Part of a small language model's weights: MLP 768 tanh GELU, 252M tokens.
Each number is 500 + 25 x the weight over its row's rms, rounded and kept within 0 to 999. Layers, rows and columns count from 0. Numbers have three digits each. The size before them is the row's rms in percent of the matrix's.

# o: layer 5 attention output (transposed), 192x192, rms 0.134, rows 60-74, columns 0-63
# v: layer 5 attention value, 192x192, rms 0.144, rows 61-74, columns 0-63
# q: layer 5 attention query, 192x192, rms 0.165, rows 64-95, columns 0-63
# k: layer 5 attention key, 192x192, rms 0.159, rows 64-95, columns 0-63
o60 119:499481511495495505504495484472486531536517515498505522453490522486482472494485448485474524492517476485451450531528494478533482527513442520485542488505504510523519453506501549473496490507529483
v61 114:497525523490500509491529516542577523484440494471459483512475482516496490492517499489554500514449530489504483504497489489493479460498568506491481506483509521472492472491515481474487483519500496
o61 114:503504536491480491511520492516490488529492484436516463535475453493501526515475471498576503525437471532492460481460470527545507520486502495491477503523511494488472465489477485452506531475514553
v62 105:489494519557493489505499500446523532491502512450487482516506515481481479493465543533481508503495525548489519484509468496524455506503449483531526498546489517528514530452469527500528521500515516
o62 109:498472512490533482473522553484519506480504466504521466509533505451460503502498530549483542533486480510485492487440499485505452521462507505532525488547510509493503523509456450517538499514558503
v63 109:492485498513487554461440533532495516462483498521522506480490508509531509463480484477500515475483507504527455484525497518469473519475501484462517471488483497505502553483523507510514465513450523
o63 115:497465474472497509492465526506493478490508538557474469498488487516481496485467462538480460522413526516525496477507501490469452517501490464487476488501495519521483487520528500462501503486512515
q64 092:516485517437482514502456488489513503497493517498473460487519518510483492500543488483533538526471483546501469502525474541503518512474485488474499513464505514554495479489475501498510483467487488
k64 088:470461471488508553538510511462485530453498456481535534496489505507517527487487496470507492484454493496482486521489468503505457529514530445523511507536512468484501509482509472511475479477492478
q65 083:499551501465502476465495507522541504480541480525530514484474491463492484505484513471507452503511507519515491536523463491464490502498480514455535514500526487485467487560484497557480503487509513
k65 089:499516470471505506489501494497542445517504524432525490498471479515498491508536495524491491519550499474508517488538544499466511513513536491463532525543538515506513504474482484555514450502541492
q66 085:517493506517471433498491511511532555507531506542506489467475479483524527518485539495482523485489515523502534513515445489507486475491484469532488474505481502513457484544477504499498483521525494
k66 087:505490550492494530488456548525484521490542459481483513506490468480529509514447501474549497521514533509511494473476495534539527471495496508540503530518436484524488510519476535500511479471500483
q67 091:491517466483511529498494500505516514455513495495533461524500548496502474492492479512510485500471493491512512494510485513505500533465546469466495467476462530478428523532476533488521489493520453
k67 090:491450479486510501494495509499470488472478494523506478485514496493492532483505552503557470501517517529515577547518505516494483478492502447483535489522491533503465492506518490471531523468492498
q68 085:527506500512513518488523493495515468495514468526514486489507488512537467460568476499482507528526485479443529477531487485542487528496467498533479476485484474539518511486487575460499480507500517
k68 087:537491503514537489508529501433452484501520450502515532491494467492490460491524500486502501532499536501456494513507491447468486532483507483483482495483468524523507457542473507498507519492472517
q69 086:539503473512484547470502524491550497474462525503524513504505505506473497468515544556447530473455517471521517517518548514518473516506536505518546517531528475449519497481511529475526521540535473
k69 088:544523517507523485485525555542508529476491501494506504475545522485474486522531486503457509473504465519505456508483484497522517499457508480474491514512510480500491485502501495484433552473547478
q70 084:504493517483465491497495498473523520472525514531524549485495535487543531511531455480467481509503448552487471461475505451497465544476497492529540535509531494443510530510520488473506507494512461
k70 092:485540527485459521499509537506519519478503500468509526496485496484532525519513444512482486511505454486493513500512545521485521505485513491513486513499506488495499456492521491520550494477541495
q71 084:502540500506487541527514476526475467412471488541505489546529518503519517492507488502475498514465477543476523515501476492501498511535494479502486482526513509492557514499533485426488544499504496
k71 084:492535483458505516508474521498541468484481491546474480488473488535524442480480527488481473464568529488480488488522525519519531514552474509520491490488524494477524490488507490499525494481458438
q72 085:503506530526554471512490489437493520490465524529453485501474518521480472489489486504539497488498490462556530526553472511485503511451439480468483491503507525545524508471513514512515487549489521
k72 089:539484528519523514499486494507519482499502493539490484538490515501496492466483519525494525468489480452502505502510478507472471474484516500479492516518505472502516499483502480517550440516485513
q73 094:532496476471505496489542494547450535493478495518497517464548478498509539485517531505517482433522463521483484491454495531480470485521519476509520521499504545530510499489513474540490524489484506
k73 098:535535448484509474518455488546519537450474528494489505553538490510546494480497507477530520475497473478421487543494499501478498497500538498524509506507482486543497461515500516493470519514521510
q74 086:500520503484495518519473538457497507483489546524517488457495548510494483537470468524509501462485524512499479470522538492499487515521494541469530447515485516525538492499525471437473471479507500
k74 088:458497520555473479501446487491526470493485469473526499516479579495511469484462469478502544497478524497492508449541432492486506504518526538468508466472490524497473468516534533477513510483497470
q75 091:510446506498518526447517516466537515511495503480503485501487496473492491485468469546497508480495530524440501466542494521518570525524495545495526503503527499530466492508507460460499513523506491
k75 089:496464523481493501548492476484495534504480471507553484482473483568491537507466461512438511502495526523514444489497486506543508496469513534499549520466482508485451445486492477500482523516514507
q76 086:510474464525487528541524460491534458490487519533500514484460511535542486501511520501507484514555528532503490513544537494521531463509524508527551517511498490519505543501479513529481488545514508
k76 089:482467472501477528538519488509516466499498502521484499495502466510535483529478531487490473473536511569510513468515516497506523469503510491476486507503466499503531486506498545474491525560504531
q77 085:502530499461509517477503476482523536548483507508523513540566513467535485470493480510513531495488503483519499455468548509491534476472507494523520518516515496480494499471492554527506490500507528
k77 090:528512509495563480504509474521476504500502470488503492490510454494536505521501541535470511485470478538502518459531480487537487485496483503452548460503499518512500520500569549522516465462540490
q78 084:471520470479499497495502516485521488529456514519515506503528493560480556506499511508486472505540541510492515480477486492494511489500507481515529480459508506459487534500498483497487428517458527
k78 090:510523510480521482546506503489488511497488501524522502481557520547507533461474512465456493521543542494529543489468485521495513477487513505502557513483492487473509498502489454478468460574477453
q79 087:528506467467463483494495503495472516516539532487515514533536510497498477514510482460483526453498444485459523535495548498487534515510483471469459488505525439506521501541555483470514533493472523
k79 092:549514455480472515502516445466499506512509520485489478519507518566471480481544507513521511488489492441471487536529530520507559508502508491506514495486515474487469482472533509506502528531465476
q80 085:458525523520451517499468498486506494497458527489482476540504462498497457483528525467541523470487514517519515534493503509517525503470468533520473498483509525530490500519498459487490474530539511
k80 087:452565518487514480519510472496526533459504517505518499502544515498512520479524516468515528505502459490508529489500501504530544493439473511528516476500511533537515495539436499498485499472476522
q81 083:459510512502469505522517486501438510494509494490506522481509505504475477499492543530448512462524538530504507487508561498497528496535529525516519500474479477521544531531520517550530490495535488
k81 086:504476480514480508522564513444471499505515511541492465504531556477505514505501482486498519442501527515483530501493517452495496521505512516491555499524513499526489518525503487491498505497513514
q82 078:507481440507467494496515517503487494509506469530501555507505464491464441476526506530509496474484496540486491520513540539536502507474494491451451527497517472481494468531488525497564473474487480
k82 086:510476524460536528494508473572470506454506475534462530501529524509439512471492496529511514488499519452483479535507547513520516483504506494494486521528476498517512535520508518478512517484494465
q83 086:496516520450462466460489512535469515496470439502483499486504497530495487489508457492499499494458499542499539485487533498513514467497530484555477515488466476479504509466498521515492512483524455
k83 091:484533439516488483432465478551485504512501488487535513479475499513504464509498488494494522496472498530499531490468567473506524522484515441541473528478514525499521510519485518512482481479532507
q84 082:491533525558517509498501461451458500516476525497486475504473496530490515489452497499500511488509457534481483503494490459538497515517509495536507478482505457460515540493528491526505481489442502
k84 084:478513510508489502514443517505474522533526502495486474499505493505458457444519526487512510502486495450432459507479527537474506497502489540499487479490497469485510481455495512509501469505471510
q85 076:490500506458487471520501536510510476538540480469504455475486511521529527467521477493524492447528514560484491495528511546510496507479512503505493515526528515478449531455551489527555504491512524
k85 084:497520557489500506507470529518475510536477539482470498515492517488523494489570501488498485500487527530521470489538537488498500476465511507500471467488479506531527502516526482521530493578523480
q86 081:483525494510467494512504491493481492510504505474503552488549476537489496508515574485500540527500521540537472484448509480494459490510527500520507469509506475497477483462495527507475550513480450
k86 081:540503482481484477531540516496482512496507510481480527508518562528488514516552560489480551520514508498490467534445503492491446486486444489494496461474529489506536537478494514514531556533498500
q87 082:500508550462469515470492499514526469499466474502489478494457525478513480502533487532532532508490504432515491517535467490553475468498477466507472475512494491507515511507484478510478504478469521
k87 088:487494513494493448497516499516513540498508499505502476468490508511541475501464504523489503481485491435463496497539493493470461511489524513481463467502510529512476551514477494523489480452529469
q88 080:471500517494492542462522540512523553544466494486519492475504478512533523536500472511539480536481521506509497462430471475549488516490478520495515504484489515479523506517531471491478471491481487
k88 082:511527512544525530520499475510498513506482481469526498490506505495529526462506473536537484534558514540500491516472507540522502503536487513504535486494469537517516529497542488486511519493527507
q89 088:534469490515518520459491495529475466461502532496537483525510515467505553473502496501493532442481485504495480463512482503531489488518503516473443470484512472506477517492502474491483499474487479
k89 087:527505517515548564491493474496504492508489529538483468549515484506470504537508491496528555504531483519489481484496467507497517524492496494494453496508537506483470515520515503492470514453475468
q90 085:504513494461461484524461509463521514481511485481511546476509511521491525550452487485528511469503507500485522493450475494507449484466507435504527501494492468496521523524505485501533495522530487
k90 087:486543514502501507468507489473509480480521479464542552521516541481478497529537486517499479498486516460510521489486529523515508467497516505501499462512462537518522524491520468540480493490517498
q91 080:503521477509461469457524562516481523550530487479505478472489512462489541489508484488474524491485518501458490511514486493467503501506481498483508482532470497510540516488463492475512498528473502
k91 088:461531506495476551549502494513515515497485484505484449456555512481471479521509543514492525508466497472507506517531494501515510510523514515515511485532491510464497496472486520493534509514524482
q92 083:486515473489498472441535492469494501530470463536492501537507522542486515494517538496487500500523481463533471528549492528507479532492474477491479486504507561504517470496509509551574493472507461
k92 087:485513486485550511466484500500516510496476527507504512514542478491511483494503531494488521519529519531494499549519516522479488520421462540454522485499495493510498491500506491543507532542474510
q93 090:488495476490508500478538490509491492507492521532546515504496538520497513503508472520506520498494540492488541501457549469499515468563512493444448544515471496487457496461513506448546441488509512
k93 098:475504444514538466491554494493463528486463518513512531504501537503504504419522523521500542493530550501493513519478482520484486480491503507486464495554506518447506530508508539471499477510519488
q94 076:505501507523524474508463461477477503527507538502477480516513496514508481481493488506502441516529509535524516520504500521499525494508462475448521510518523468489485528543497527508461481519510530
k94 085:493487494491475465471513542520547511496501495519481493531525516503519513464509501508533517524460481515474492514512533504487549492497506513454514512536460504458503513481471518541434540511488537
q95 085:460494535485557475483531446538504500518483513510489456461506488469471483492519506513499481574489507507496488535520515491478529540530505501457483472508551503522518481546512534516525516527530533
k95 087:500476501430508496523496484531504489489480486571494444492487483539495482518503457489518505509527484461489514477489504512502515455472519488542523482456511488504510514498505511493517509500506519
v64 091:507476453489507495497476502477486520523502507485482476462490499453481555537513513488486461519476515519500497481540541494532503478527530511472498483484485478470523488498532533506473429502480506
o64 095:507540524525562478481484469504517475509514461487520470536541449513484470473482485488517492515484510495483454542534485502513524526481493495534480504534522541496468480502482478515512541505499487
v65 084:531481485509518491491510533520494492509480543489487469504497497517494507471490475518534563493510484540535551452465486448502445526505482469498499505501501483503457498510466505491516486454499492
o65 095:514504511427458481522525485502525523500502484539544494479504523514560461472508491492516463520538519535479485501512487503505547536525496508514479503498461503506485486466536535485528484504480545
v66 093:507503490460518498495477475490469525530477470521517503484515509500455509521505522497469527515529488519482515502516526508487489511459544498506474536505476508503536532563568530515544509506504494
o66 098:505529488536525529513491516502463501491527519483474509534463496492458490513505565484519516487480495484504484504512481525496510499536461534482492451535544516490500513459477498500465520468508506
v67 092:497486448504482510511512491511480471476487513506467549477458503485503499505497534489514456491495552462484488512485493516491489513498491481530477496470478474528527469541495482449504497505522529
o67 095:510509520525479528465546502543482510500482501505537493474502489494506513497509455492508528519532507477517502483506496492536462532518516548513484493544510477498500539519531515575483478552468491
v68 090:487509522521487508531481475476460558490483533500503516492460528478524550508513506507494519487505466472471548557521525510529486496534477465525492493449481483495493524446477503532517512450506492
o68 095:498540477507517492489488539512540429516529511483499424533471516514466456507503473498504444530491511500535453489529521493493470515467501504466483487492505511502528475504546510472456504535491496
v69 089:527496466458519500575486515453499466505483545493522479489491454480500502499502540503510521482472513486509490487495507483510476491514528483515497571512533518517487479476507505489485472469482488
o69 094:490521471504475485441482486513496483498469484518478513502502484522476469519497520482479464539516501569490480503486540499479526504499493480475554484490441514483500461542521499499532520504537448
v70 080:554541541452533522508521515475504458520502485527524501525512490528496497522496501477482522516531484471535509474552539505516437518495482527508531525497512505514443466505460507501552513511498531
o70 086:479504519546478535490463460515464496462501490532455522524531520464506468495511514509554522521436484516476506480491506500501491468504495503502449490471526520495485490485524543497480546476496523
v71 088:475477500489465484473508475485486535503517475500446530532504518543484532535488518518531493486476517522518462521502498512469520491490505462504521503480496452450472495456457503530484491476478528
o71 089:478482483501527479516460522511516512509518514531510500473538525507567508454544494516503524533497483483494508476507475501500503506468493529484498440488484464527489450560517536509511462504482499
v72 090:508515503466512483490517500455499513542534498498499451512480501424454551481564480515500499519521500498462436480521457526507479534483517478514532462500562505537479460499504474492473488521469522
o72 092:535525469528478507482529454513529499488466453492526557455551505514479451525472487489489480492505501473539533542492515484522519518519493516493509542499474497472529541491506511494529526506501494
v73 092:478522483548518501526513469503509478515489463468482475494480497493493522500572517497519471509550471493522557486476540503510502500450525510480496479498468447497530508511534492556520503533522467
o73 094:519485498511462536500447486470506485527513534517520496492476503514520481523436496489468521509491510471470501497531503471476485529527468486497523495529517502523485500484504478510516496534483513
v74 084:526521521485488501541520491477459506484484484502504465499493490523502487541466476518538492544476524500483459491482522495537514525485544477472498467495522508463514509508482532496527520500510475
o74 094:483471465499522513501487505523517529496558534530521501535528478511535453493501553488488541483522537498510498538489452492504490543499496511506474486453463539528490509498481511513514494525541478